{"num_hidden_layers": 9, "hidden_act": "squared_relu", "positions": "rope", "tie_word_embeddings": false, "parallel_block": false, "optimizer": "muon", "learning_rate": 0.00806, "lr_mult_down": 2.0, "beta1": 0.93, "lr_head": 0.00426, "max_grad_norm": 0.5, "decay_fraction": 0.544}
Each number is 500 + 25 x the weight over the matrix's rms, rounded and kept within 0 to 999. Layers, rows and columns count from 0. Numbers have three digits each.

# layer 6 MLP up, 1280x320, rms 0.104, rows 1113-1279, columns 200-239
535510526472411540475433479451562480543522487522510540461470531514538515484485487477548478505484469542540525468491448551
471513493486486478470487508458538506499469512504547516483470496492503510477513538508536471525482506481472554498481499527
495475535571467486517497458528461476464462517481493476537428504501452516515534467468522544502505469509517498524466493503
480502512503451546472499499469557502495511559515465499565504519483476471466533493476494502473440516542491462486477510489
509465538510477495526474488502505508493499524462520428513481485507496547515515529530545484484543502471472484448493526467
491449506513543508470531502504536505507509499488477508483497497509513518532486486523499511492486476502457527474498483460
516478457499518477489484491483512514469498503559553441532510482543459467528516510500495522444478488515430488535506482472
497490466507487501535526486491516480488487491509491537462519490485474500498509479486448486504502518485512519470546519454
498486512469535484454494485525518475534507518516529451489516506516524485494504455526515502514524492498497523498497523478
499544551534479517497451517558502513487472509483506444486472495482467506491472501544536517469474510481468528503544502505
488516452523509522528517471490513481494504458492526518506520489474520480551498480482521482501489485482501516496504518497
523497481525485521455468461481518518504495528537483516470516537464485519495487480519488502539493501528514514513522542512
486507508522494468536518503499490481481482524471527499538521490499484525484500511507529537520484478476482522536519496493
521537501466493534541479468482486556518497498468494520490487507526516469497555522510468507506497479432484487451477502525
465487487504527450483494543491481517515500494483505509512490491503495514502495474500494451516514467532492470494472468552
501478490513489494533496511484508543528490522510535501499493516506488513491475458516525547518498513492532512522494515482
512497538486472525512528546484400462503493570445492496480491508541481504536555516486446514535522524523466508497522444493
466514523537495471505536474486521513465553480501523510498497507501536493508478503507496540486508505516479511500547528542
477534532526519474485490542483491507539546497510497497470467522493548516525473463521488509487488485523450538482515539520
513542474496509487496521504505455540497528484492516491551528523438520498577504488481506499480494522502490513511492493547
473504497483500552475549514483509521502525516512452448524502494514525488482515505504510487524513490520503497514487502490
470473530504474452513474521462488557504490447481496515516537523504512534478474493508486493503496474515509534494513482530
511465521523480486495493494493483498487477515500518527519472524482499505506514541454523478543527502479552544500511492486
519474487527470506444479524468493486474514502486490457564520476546481542511511573552514507527495471447479520488539492463
507536444541502493502456544513481437466474471502483456465469524453467508553541472522487491494508470483529488545486484478
511505478526477526485477507520508541492472495503457502495465535461512507491450500571464487509502498516492490476481489513
450516503528508457501464498469500523458498486517516471509518491505498528482516486483488481511476482501510532538479509499
497518466523510489502492481484513503518482482487513471469548503496526507513491529501540474537504486486509478479506523495
521440450505522538472524495491549454495501501501527521559458497480477463444544522474472475466505486513486489442546498578
488493475513459424501545490514502541490481523475529480500481497509495534506521494458509509500524487502514490483503438522
494502424502483494545470500524535499489518465462520505509528493499487479533510497493484590455424533461556515549507477496
517478536491511507522490530518509528494490462504452478481509506478514539487546511476516479467496524513526560501503509497
517479529469528548498493487459549526508507538521544504537514501479500516492508511474520491492519449465463453464519420515
463492499551493538472473526525464474488494470462473485513503495550484502523481506470527519534510499486485536494477498491
474445521513511443517530464526512523500515479530492506467516487484505503518497454498513464519509506527458503513504477497
499497500511516516506498484516490520486520496502529477521495497477485489486485511528510532519547505543500485512472481518
480489564490473463490485512484541442545472511489475472459502509463519534462483451521510506495484474518462533501486477526
484531520502510502494502527487496526501494517484532497522539531491512510527508527489489501495502498517491508491535498490
504541473500557511515489508478494510536527470526456490483474509461511505496507490569485507482550522481473506486503505509
525525476523496470490521515534484477462519473531553509533496502514515479501479523544502485510520500516462479476494424543
513501509499529501526506525482490493476464470506487503478540499467486504445487502549493469545489494480498485486470501498
506504444518510529507515514509494513463512514481522478517487477484451479499497509525511512525485496468482505525484481510
468515508532495503480518487489506515507452505505482487479456455530520504523477501516519495482530474444521500492477472479
517461465532498493496474509473498493525500504501508502575505523503500480505492482499495560463508438443515475483546518465
526499508484465491514544469537511500475517465522543514537472492498455443499452454511539499511463512535457519504500513574
507464501527475546472526505484476527492531531482569528522488513509504515530500473479499532552551512486500491501507501514
497487478537483528528509480521517518472507496481460485486519527493508502482495471485512512509527517491497508494515496507
517500485486487543487470496508540489529473484492459493499481504477492465465515490456498481490531474499560506486527505489
498499487492478509507497496478475498432534458467488530494487484516463479485492482514527468490494511505491511543450479526
494489516485488517513466492530463499492487476525467491437546458509486498507508509521487490497497460506495496520480485485
503482504461536504518497518506460494487508484529499524538529518508489551560581502480513544517499494502519532513523477515
502503503494491491506567485507542528479497454471497491529478554487517505491533538530481490469537506503505492506482457533
543494527507489485493437469487514477492505502458508559500470545495470510494489496456521459436508516520471513459459466497
474517526519501532477475446481485563489482525495503503490464522543529504546484492469542488527510475515528502514485498467
478489489515468474526521474448489493508508493515493527470492483548402502484484505516518467521527471469503512528466470539
504497484505507491566476462509512498467522515448530471495498490502500455487511483499512485522510485485530529539551491538
522468492517531493515492476511520481487552470502434493480517495480506489469509484515493463492500514509492509527510520530
511484498521467496470491499485506514506553525533479481511548503537496479484497511493508515486478521461533539514530496513
506529495497480480496455458491485514528516547502501479504496528494499491530484470489467538527538507485536496474533520510
543522491500505446525535500496490518526507489535523504508518531540448480528512543524489479522513477479556483458502513509
519525460531451508519519545519474501506500441520514517521469479507498477482527491459495524513539522477525534492501510520
489517532523495512481485509491504502526508475499469529485466526492506508488465533452489513517495500513479478507525468511
504489510499481453527503488499489503494487515495550499459486499495482503520522521534509517501524523463537501505503527466
521528483508489496486523494508476489503488467472504506479525511510499488536500521520514493500494489450532487481512477493
488492560525502524543525502504499472510462480486500522510443478474530518459510500508493497486495509467503515529556509538
501490496476479527499493475454572527499461540539527498495521496518500473476468528533471468460467513501530500518544490538
460480511497492524516500497510487489506494468493480490508483525457511512489524497544508496515506513545461453511542480485
506510459499486471467509525495487512478488499523480481527459466500461495529516497516484465490474498474484476537496474539
495515444518529486490493489480491517529404533474565460500494474496485519513496492519537484527528487433479530536458457516
477496508530507500507504491508497510525485518507511483481475498453544499498533512481498454523513496473514509539451477508
502540529548537514511561509517532528471488476531499493536499520470523516534442499485509474513496506535494470500508465492
484493519464532471524529512504464481507519517507478543499513469485506546498486518506519508478493509485547437501491507536
511488515478499510489482507499550517496478514512452456518503520500496496508477508503512470526509535460464505506520504481
476518481488497497515477489517503485523493522515502476506484510504504529515465513500484476494493499519464466506487547528
532483524486487508470479497508514512487522504549540469468477492485459449520450468493461508466535509528525507507527467516
472534542505470500481514502512499486496505494533457516468472519536482527508514527494526527544495516502476530513502501516
500553504553479526505481530548520458482497466471550476494489476483510457505509506535486466477508497508501525527483505504
489505499532501487537510492511473492488493456509478504534535507543494539533497537552487475484501487491520540478486494476
510459484483478515486470519516476529502499481507472492477499469498513476486544474521494466516478498509479520569476517469
522476489529471553526458498485509504517483497506520490541528506498475517457517456475508513499524497488462450498511495536
528534516520503483505500514478491514484534457508514487503511521497497495467480486511506464522503454491475494485506486492
511533505508499476520483480527520502513474510478524452497473561519463461522450459458476474481446491501450509500541484496
508512493498525492520483512431505504467524532475461482496547498511466494504508536465450503516473517543481496542547482559
526475496523474487516466497495513504460545492565460478470493494538490514464506452518482510523485485505488567492484501517
464537533543517559473527541485479482569506479575532475507476550505457467531470538406513488472517508560512518470507525533
499502498497505501498502501503502500500495499497499497500499501497501506500504499501499503495500499500496499499501497500
510482438478524501508536530484502556509487527455490473510453452514450500461491474466493496489510513506483569515539485505
484478431484474480487514500477507482463515522514513477500499483485480530483520504468527510490519535524511496529514538500
501485526505495496526523517482472528443466545492492483546507507466540443477498458536482543535510523493533477536456502532
467511515491513500466511502493527518516446480504506533507470452511519449550503478534482491470511517504530508462516473519
484516518506475509488537495509515514531483457516507526497472478530517503495473467512462494487464481496457506508513521509
500511529538504461440486465483500531482490511491513525542446496480522553516467511473559557458469509502467483558511506503
515543477540483489505482495465491493507496491484494499534505473515489515482507529475499498519498524465494476478503547531
503525488502543475509495511458512502518516513503502556515490524489517504541502551478515482500504492475514522490508526498
479543540491492512496485484525487502487479478506481497478495514483497485510527497487485520493529533504475545489586469529
489496520541496501530536493522536509515482464510508472464518520504549482512517497501497527485485476501439479500495494512
493479507526476542490457503443449517545514510548468483486485484503510482492428512487527539517467534516510506481499548525
491493489461496479517493545462499494473510496494514499498494497513530466480444559462525506507474482510517533497486461495
468488497436495525486464489530448495455542494511471532486477490515521512518511513514508484524506511483550522518521488441
465502512484461475491513528475496503499492511480541533558493515478478499503501495508485493502544534498499525493485500555
492539513489478498480511492528503514479473442551471553482512517487483504523494478502508536452500485529470458512509473464
495555512508519554464497503469465504470530494462485492492501498479492474488467500474492482449511512434492458521506528460
535471453527479509469569484490478517488505495488512500528485492545530483534423521497502515507499468477477524470525497496
494489516491491499484484476515477555495480507535440490535525507480477498551504514478518476528526521477555566499504462498
521538538490519452486535550494518455514496512467518440480543497509476506524529498503507480502526503484491539526490481451
527491496485477454486469476460490512470495529480543498476505488497508513508493501494478500519468510510427473477546515548
523533466505537533494484526528494512507468539464499547464506527463504535499472485518511454515491479477517499472480493571
481484464517503474488523524447504513476481475502507515481455493499514519535484496467513537501493516429481503499499467496
496507513462502501537452460486505495468469505509525520549492524481459498522519484524513532479493526471472494487524496468
548526475495458520493479486510543510490498486487505494506482505497510533463516509468507503535508476505510514510496510516
497492489509474529493557506510494495500484495471488513462487501531485465503513531546477524442482490505508534524496519500
502493507522485495486542542475516517518512496453508497485489518494491483509503491490517502469464469492541507521469487467
500498508509502544461495485502493504514492507541467533508520511495493494520485480473514517505516480502496513472511469457
526485484490522526456476545514474477532507509488523478508502542492511529496505496505489494499523495511508524474460497546
518495492501492509469486504504528525519459496499486552530486448516478490539475536540514500532523496521514477541477508502
515498494452526499491476492474493517502498525511489469503501507489508464476522502470472502511515492409502497500504542482
517509453517490512507515533508523550498532535465490480472504517519537451537459502493526521535472508466508491515513512514
478476485512471502488514537500487528507533524522467496517472511540509506552491486526505524538518509508484534506520489494
495483524497481477494476493471518489515506499522473490505473537515518493500463482547516480485506492478540491460446521486
500502523501488476482473491513531528509545508496495490520557495488458506530527503503514474558517498510491486535491526528
471534493506450517502453450521500501537510507501455495530496527478517501530485493469519489509476521503490470492513467505
529493491514503473497473494505489475510505550537584541484494505468513488565510517487493439541515492505503449510519492534
464505522552487530528481507518471475495552520538476463491484458541447537495503502508526484542541527494512522495564507530
483529487505526506490528485489509503484500501552539478493510497477489494508507524488518504524488522562495465478514509524
534478493523511526467553514480465523478489531514508467459479589499470503484488476487521505539514534496498533458528473526
502492488519485530467494500471522523511439481489451532521438504513465503534495539513497530448453451502482503491482495491
493495487474523430479501501517477491497472472521476495526507479513461497567545529447515476517552522488498488531518510591
516519543522499469490443499495490526509480461499506516485529535522517502480525483499494499506471484500512490462513469483
489519488516534469472505485538502522490461521520512516489500497483506515484501489520525505489507499509523493452505470494
486463480498483456491520500464472532463502487486499505534542492454517497469495490479537479527531499520461541507487518492
449513431492490552483518510514500481509483494474474533483512473538533524485453457462458507487515527500536488505485482504
497480486503499527496469478547456466498517479537454464508521526509545515495510475506486522506492507544515511504479527508
534501550568488556489488458481500507512492451535455451526496496508447492473540506545516502449508470507467486517499512454
523528491457458535518520487536519490443486552494486524541560492514545487491487498471475471525512498533541514473474501498
482534462513505516514487455489472470529522489496505479474529513473517488499521551529487466514483518459514476476541503516
477487498479495546485544560511502502488514469530505471539480498507489523550478468431452527514492493482522558485498478488
506506483508511550472497459541524474489502494481505501462456504498476498495481487461513546482524486503504476438549509510
508510502474514521515504510510498483470478483451520486503461498502462455513504478476484503538539522492561541511468497493
522509466525513522536517491480481529498530457506486507486487517534515465500547460528484519488509527521455526511530508534
512499510527522456518509526539493518493507484515488546443521456522510458504510505501482526528466491467473478522499486484
485472516491492504468484509516524498533508448515508521526522521531500532456490487497508484461479532472518556532490502490
476502514500508470484476459492482467499517458505489521508478488441468514506492486497492435509495518513454530481466504482
473530510516446447501515461486486484491523496490544491461515535505486501493496484508530495493508568491465530496497542492
482560544497498458496504515500489507490514442514471505506527530504493502497517491494499511478508510503522528515472520523
513485483505480503499458500517494448500497498521503491519491516533472510527440521512482465460483480468443534524462494449
443485488486558499512460498486489427512527532463484462508472482490482499515502493522505486504530504534476532469519539503
507485479510520449492466493511502476503536546489489509527445437502486490451502492501565514490459520522504512524575510489
497497460544460503503486517515501505437481470458558486486517542486489505454503446520502545522486510475554518493492478495
499526497484508523482480483525506477474506471496489519464462513471501505465547489510504518498476490480513509489503487474
494492495496501504465469493464528441474471534469521530467438530534460493475455502480483513517477527495514491497534479521
499457545493507520468488522485520471508461490509489473414470465524548479490493490509482516494478485491490468508514484458
508501512506472506538468490515507523492433534479514501498503531518518482500499502512517479515500499482501537564519496519
495453538486437478533484498556515532491521556503485509495476456481448507535507514499529472466517494529515531525484498493
528481498541487492493493527549497510485498499528538469463472522489496489503494511490477481500449535505505498474511470542
480498509497512506507497490532530510481502474482474496509510521513510531520455522513540500497494493505507475473507488525
515558519496519500509506513514488509526491524478520502480535502459516475549504479487488545478482498480529513515480506462
493467501561495447492502516520487491436474474484502524492520517508506454498513486536451531507501489481494525532507496497
528515548484489505477494497501463523493498511492504495502484484464516498453489559504513506528509486518511516501490501500
473533483485469513455479484475511503511487520503501548532529491540484480462544447491491509476545522498519505496534528460
474512520502474473453506459476489502512517501508524528483466511525507480534485501475510491529488552475497506518497476477
522504517553499567481476473481443501550479564508509467529500486506507498465488539551528486491531479434481530510530496462
506510495507512509494535460495493529487501473503458521484466515528542492480479481470538471511491513480467497521486497503
540516491503507525505533498465506447514525511531483518481513498480512477510476485524507502503525494488537502482487456513
497477486465485502448472505473545490508544451513475490522497506470499471525509493511507487498488558493469505502465479496
505513482528494518551521548468500492501467490502537513495531516514502472485503499499486487518533528508525503535478489493
510510535490494523527463497502510531535463496514505469499542506507473482485483550524530473526515428473451509501482489514
493489486491529494478453486523492488506496483542513500493485522451506502486479496449472471489494489491496497496504460532
# layer 6 MLP down (transposed), 1280x320, rms 0.103, rows 1113-1279, columns 200-239
499486512492495538469479507495535490513520514503478514467496469505531516512504476522494468515462443499498522536506452505
506511509466508527492497526487466523493472520496480499484466480523522541496511495517525543485508489511462515491540483501
495543513452500531527539481510484504463438483485535439490517496491488461552524519505539504474478514494511483541495517521
465529458478478523515517532535501491491538516546502466565484480506494485487529481474475514523487494497524488480500489496
534477481486477472516505541478515520497513486474442501532521501483494478485504471487481512477500497461490476508518519520
507562465522557497496510490502511451486497510481486506522512478475501548508496518518487486474490575516510523523486494511
504473522476494512506526470528483526499478498519491509523480504516497548513554526532494455503513474479485559506484494482
478476466463505554442478527491473514468502481486490522517500517487532480522481487490506516529491525493501516490466503492
474484500518463476482490542500517499506464499483513516490499501480522495493524537540469529491522459478522504493510511552
493564532508447525503505483524508506480493554517490493467504538456502523495441458552499470499486491496543509452497485483
516446457484522498500512499547513459457527504528529514469532523511486499459471508499523518512528507535489542514466528498
526503487520460549510465540461511508487492517543529522469491544519509494523491507515495529463521505557451521480533501520
506488486490502539476504518521499501478496502523514505480488471485495467496464542496496477503469484495509463501495452504
461502474482482525517492484558430550476491512489505460515472525604501551530511468493534480462512514555540496519505476492
482588522523478475459500529530494495482455503514512505485500508501508500504512543505490506498494486485486426496515486480
496486498463493487529502515517509498475462465468508535502485490511519467479495496491522504519498499509541487527464486512
505489463526463473495462453478501510490451546522476493490535517488517515481495528486428529524517563539529505499513504482
489479494463502491498525525482474522511552514472534535511494445473532539568480481502496551461534500490525504487509567487
478541479461463499478515446510506509491529507493487458498513545529512524532503496507534485497510470488480513514496519476
483460512500530465502530489454506525471478507480470464511465497481514476517505513491513489496486491547493516497491488515
463494493500484478474523502489464494479458519488515481476530485488504507507459477505464507524478501512505471486503489524
454487532488473506486479491484515534498505502486506470513497516485484468485467466494474539495509509489488491495513489498
504491480523476474525498506521491516482455477484519500496539481508463506501491493489506467520482505472481520484532522448
451491437508521492502511484509505503484498493499508518533478529521513499563513528527519521505488568461462526500495514490
515508500515541534473485498512416501501502504458496518520512552447548520537534550560480546468505494508509391551554493458
523486468459470542545488450557495479498475477520478491495526492505500505526474537477535518486514448469530523478539504507
481480542531541489515517502492515482480499509498528489448497498513499535480490487515496480495475504462506476454488503524
493466513501475510467497477521500510486480483502501499512554516516526514524524476494520479524491505457490506504498475498
471537532525493495523542517437492528477536525510499538516488510518485505458520496496491515540497504468483505466528517497
478510486545516533498524488529525494495531482561472488476533507509462475528517535469552528497519480470514510513473496484
516490482545502484522523504551497475478541519516467500514525466498512492492483495508463467515542454488506509536515483489
503526519489530487496512513526492496493496492478478527462556498460487499463527483506534493525491555507515524496486510501
494470509534502555496478564524499500475493501517473510517497514500505486511488493513485535490518515489475505515530510471
496500520454450489520477532501479450543484506534454497518489488525490473484540501480486481479541511523524496493485521511
494481497504508506489499510502536552509502502497536520504474513501520503503514506509566507504479517516469512511498512478
514501499476500516549532514469474499523502508499495474468532476488481524489506522499497488517451464510517503466504500498
465475495466504524520461482486521487504489500511468506461505513448473483527542478499485480521517507512484519534508492507
454541496502488498481491478512493500478484476520483513512500540513481512513489498502505496518522496467481491503483508488
464485487529548530512531497487510547488502530476494488478506491479468526532540498489532570460477470458484509530501470505
505507494454503497490529540511514509509521473504530517475523518478464490495475500525512505527466499536463508507463481505
489521480514539490508552470519479544487534488497545470505478491477495507510479523478463514524530529484511494507509476484
517477507514568490546491447527517492481541498492510473452495502489490492487495485499463544486551483526480510527523482548
516448488494511536475515516483492510507460458513515450500501489530479520508512524532519525491524472483489491478512535465
515467521465491487496549526540485477483511555526458459474540419442495500497451438534496495516500457468460536513526476481
499507484485480515494512525521483498496476479483488482524459523495513479506499488478516468504524490501488575498509522480
493532525518493477505489502456472482462556455491499513572483543547513467479483478482511508516482547497486530546457523521
522514488516512518481514480482508496489532450496498504495503472524446504508522516450500529546521519482550493489463504463
485482489474515525488500558540535481480473511502487464479483512502489521493509486472488511482482504490503481484515522525
477489501489537505516521535503504502465531501490486493506489484520498500514506494489525456500494502496533493511477508521
471546479524475478448525520504492475502514522507502486503523527535495486469522558480516483499521488521513496455551498444
489502513467559448494479518537520545507523466492482529476478481513504491462552542486484452511535509504516517513473496486
500479457524495517502514520517534550478459521505459544456529501499489459548527508527492503460501512525497473503469537546
480485504502526462501514501509457539542519495481508493515476520473515505531501555471484494490469532464488479519440453506
466489521477515467510475491496502484507511477507462520496491468548526489514504516495496510493540475492522499461531470517
464484511475523533491512504511509449469522483489517515545509475570499523508452471474520433492524518451541490536442492429
483469513463486463446522456512506496474530515539529496495480448519511463532529446477508470477531514528529476469523496524
512527518527504454466509487470513482475475509502469486495514478498500463517509524526499527505450495498497501548562476502
493489489479494492505496491515509505505535515503481492519487474499509508468513563478497457488447523536514518534497518543
480515482509495493474508496501486512518515500519523497485480507512470492516544480519514524486492481500502465510474495540
515539489455484515523533512508519474478498485522514484477481489493541501494456480482479477469557522511451488483497501512
481466535492478480465494509503534527484526487518528496473492549524461520511536479490530527475473506490470498517494485509
474528525457468497455529535483556450506489492502512466493494493484555473490471517509486461521501487476502520527498491486
501459496441463525470512544496499514498503516505506499473514478491539499498486511478492493483480488522547490464510494490
491490504491514479491481488466506539488473468514477512488514514488497478476508508494474502477522496535479477471486467505
507486480500541503517536518458470461495496491471549472484484501525541514501485517465498524527587491499477472518506505467
468519520475495512462500451485474563491458507494417492505493514522523550556487482506508484483505478506501528501523492492
461480470480539533510524527467497528501470526505493499504501519510593511517508529488468527481468501474532490486491519507
501512513473520503497521482476487529492488509483467463490519505477421521505487506454510503488524461505498484531484544516
503482467485463491513495538483492517522526521487506483459492485470520481484518472501483470521515499508513509464535485461
514527471472527467448481499495519492479500510498508492467496477482516496485501488518461544526504491452497523507541500513
535408503486527518556495513502521471505521470537476526494506472515542481447576481464508488444457525509515508495437509521
510538505485483549522513518473501547515535532532562508507520512505529488478535481485500544498513465517543545511485488481
508522514477485498516451550502499505521463494508562481469522511497515464512498509494512528546494518485486500466501479510
486518499481499515485516481502509498497466495519541519493531501479504517505507517501501506495481462471505483529500476502
494515453444513499487500498526539490499534513516528477511465541456468480521490529497502524515455495556515474477522513513
479495500480529500467485546471515494447516467508504500523521478515474524494484501519532509493464533509521525520516493488
489532472488484491509472547490493519502529512494551497516560497497534481515488481487495503480527532528535501485492502464
444513485506502516521523503510515536498508520468499520509489489480488500486502476505482471495521528494509523490480490497
470522526486463482465475495523489495514505492478489508509511502521479507491537593517522459495501473485486537485489541483
499514503512514493495489487496494482516484501553527462469503491458483484468481520492514505478477494487480493518506485479
460470492493502526555538507516523504518483490510515534506490506485463506513498493498518521478509490497517501515491476514
499533490510500510529445526541508482502482468446513470508520533520511463489429506488469478447471530515488522503500464519
505450512505495507501522534454500508499547518500421479506421505495465521488543537508485521495478524546543534564478487500
531501489500460529500474519496514500469522501536505520484476516539505510515506500474458514548459486487486504513516490471
481517539492538504460499538484457476587525488494508463476537467522491487525443504470486494533521476520498489494485517483
499498504502499500503495497500496500500499496500500499498500503497499499498501501499499503497502499498499498501498495501
504542495475500476484508494496453531521478542515526477522451536508516500523487516546505531481472536508481477519469487496
469502551524510500523479492528531477495518485511520465510493521532517512489490542557502529481454493501470472499512502473
462516500488478482531567452542501527492519500481503476485520526496493469489551507472508520499509520481480452484556491488
472467529502521479502506532475523528514491533517539504479484502488483486479500509540509473491512488507465468505495558540
495481543489472489486529527543505494497430482484507493507477473496508511482524540475506520510479470539506487501507529505
503558532502443482448537524431465513465546482561516522479472517518533495464477486532526500485467491490503480522555528500
514498465526466480467502524539508511545491455516451536487523521506488536546478515476502480505513454528476513507566501480
514478500503537521484478537494491531484518438474474500511468509479510502480501485457529508487507500459438470490495501515
478460507468487473507539500482501541492476531495540515496514470495537498472530499492520519515478498482488437529488520492
499490484473514508484470522460475500492525480521501442495512542521479547489476520471511479484490490482520500477499516494
481506510517486493504514469533475494523503502495493504506494501469570479518503510482461465479496532495485507479512494508
496463495521506509500501500484462516473472451482499535488478541478523470517479510534459514491527527521501501539499503527
433507460492518493442472507526510495483502538479530511501547471450478516550464505516477463482518510477485471493479487558
471487501503537523468492519539528502503512449473504555491475500478493465527519498506506483500517548504503489494509532539
509499487516471510479461550504508486489467404514508507478514487496599462481524509489462489445488474498520498512498492430
489534476494512464486475511493528493481533502541481520535485477538489461512492500519526491480476464522505543500513535485
451457510498552546491484452512454492494498516516512486482557480525492552503473463487517499521488485468502471484545502492
504565484453473533507489499518545508511485501512539494473463495494501510516483521499486492473489513456509439500546495518
484501515535526471514554510471518483496511511538557460526501518491501496514464462484510486493516511501476485486512486498
503441510475502518429488495477426526486473552530483492516468492507428473492510498524501486523487464461490462507502496523
509474514529532494528495492494526462487531516470488494476546521554526510539480497499505517456518494498494513499503426484
532488470503496527504486528457495454529462536462540503419476507508465469478492437545492490498536494491508529529468500514
499504502528486515471518500541465489508463489519524466518505502524475543509491497468510534510485497529504478521520537507
489545507523488495488482553482476521497471495490483504508524461498537524513525510487503503482476464492502521518498493508
497490463489548527467492509480499499496513478525545471470498454531526538446492484491461486475472509469493544529504507516
430490479496481503512517530529515508493485537487480467486493512479498510510509518501494481488509483498494525483460524491
477483534494528489501504514515496478499468467513438504479547482519532490494488471481509513489476515519506496499479457470
457519524452492494476553483498478479513484470513558540563531464535490522486510512526505517481519508521512529513514510474
519527516530426527510508477549493496474501508544448465516426490474539497509519472514490495493520489474513508547528520485
483513506475514490521483456527516522511477493482527501481526511536523489426483487510494476518524490479493489497520470520
462486514478497506511512485471512494526483491502505490527492500533479513479529482438494469499489461477500474505517494482
481488456493524533520534530451515473467501555475500464494494508503546479537450517468484472492497526510489486499474463475
498435512508458444507548503528480520500496504471485422488593486558473504482483472550492471463455500497506481491509481513
520498470520513459552457510468477478538531451524485522518506509487519472516475478473515524522505521509509516478536509486
469459479460482519504445509508528402500562533520514485493518474491504477470457491483477475525506493483527539479492524487
473483494528513499446479475519520505480519467512450494501478504527472534480526481518471491513483546518580459511464529470
501547541553525471511516476488471505514527536499527490510511505484469513498481551480532511457482514485447510526445517461
504458506491546528522466494473538485545490515464491520512539516511543517487513459499549515468523501477516560529479480487
501485489478580545494480497531488495503529483511456495493493519477506509477502480531525510457469528524438502542506503478
534471441539479516493509520496493509506464484536447523524530578509541525472503534503510522464454526509510478539511444537
528498534455505478494497494492507486526534463512507482489526466498490489565539535517517481523545529527483492499491520478
476490498502455514479472490465534507495500494464481492488502527510508477510487497483533500483522521501485498530507524508
467503525518495505485480514457527438463516483489513549529477488496507508449492506501496534527500497479505493480493468491
510515472500437476510516489461502496482518504468501520464461496450461506500468494527485488479460534531500488468527479490
494449512518516504508518474487513518497517496454464506433488501501470527509470524559501481518484504510499494496543501489
525537462495488487464507500498497529540518509454520526510534502502501553463499509540472468466451505517527520520521513485
499476449540474528527489523507475496484491473533484466459513514491493459516501486484533508530510488529511521492478479498
505504533494462489519470491491507523520492529517517499489503513505522472522495484462494467512506504516488508528486510493
464533499472514463516499487547489484592522492528528462501540479485514482477496564518493497508444495517472493496495490471
466503538524518502500512497558519516495466503506524536485525524517516483506484504541471488515507525515475467505473502510
504542470508500500517498499513457469566494495531466507455518502510487531501464484449503510471483471480514529507491495519
498508518507523513465517479503505483497465532501510502489478481495477514536513543518507442508514503524483520502542508499
511469490464507540502508567527474498504506456516488543522510476489484521534488513521516508506514475502522523509512530499
490505541459496503484497533475512477513504519487494508467441517459486493517529502492504544488517469503530475500489482539
484528516531483454493501527475495516505493491488532502456533504537502497513492520469448497496510498477479522520469478531
497533474421496514518507514477477483488553471467545502481531487546486494487479489482535529516544479521535487517552509457
464496480509455512486531485445494510519508428563521551494523471510501532453514447517539479495505489501535532551487523505
519501451424472499481493515541493514535519488555419476481471566498441535416495485485555482468494482472498516488539580551
503486531500479520508498455523496521497484518522508509452484518504482487530518501518540545506499528506481479485475505546
462461548493447492465507477490490494524476534484458476494507484484441485520496485509509504514462515523502518474497539481
499463495488498465523515515522504504523521501528491487521503502516482515470489491513508471501485531552464492552493517531
477555490504480518464486516483491503523515495483443497532490521485517498544466492532510510475490500476510524528487463508
451503535519536467475484506525489492541507493507525497491479465495505504529498493463463508495496520538496509525490469553
484473455484509517513427503525467494494539482544492476569468473492532548514462450516518512499493474572472517529434509497
486499471475497489541497509486516493508486510501507490479477488505504504469500517469513507517490567501492488448529497498
513497521481548485511525504488472490493498485511489477514530494486478520488505529471504507514498512554511461450485453515
471510486491475469521511508507500489486528542485485489460495540543478494477519513484520509461493507463484478545519530438
544532556522503537500489550518490449487515491485522510491477501505517465529516520464488474514472516464533500508555469515
478488466519500482504521527467498488503475526487469497513472516511504498476505453514487499476511517501482505503468502494
478509485472460552504509459475486513491504557524506477530473488509479496513496487478514513449505504496455507555460527487
498520537446527528513503496518451516498542465495478502481518470474523443530497505510497472494518456488490491459524455503
491499514487485532513503496526481492498460510548484543460502500474508470484531479440479501467484510482497478475493515514
438529513518511525465505472497486488517485520500534498501492481487516522522486466524500503502517461516514447508491522474
505470478525547485507516546518456452504496513492499523494488518511469494504500516502493495497485522494509487517515504535
493513468489506468504502499520423457512465497449504563533533522510495457488497498489552493468474488517492525502484494538
452489493504515515497506465530473474467497544535491498446480520489515482460445529491508453552508526487468470475446527529
495524471499523502481494516489492480486537500497439481513491515476489538492512485463561485484496454527486500556477499513
468481541541508506487471502518488503539493520507504488463512530504540517522516507504495525516452533515484515563515506494
513475498519515503545445475480483479533515484522499527528505514473496492538519536486515457477464499482497529504498455464
466459499469524511509523508544480509467496509525466513516448520496520467525516536483544478459528535462469551509487477499
489516531501551518464484561491518522492503507524522505501482477514482473498497528493520518494457571453495506512532424533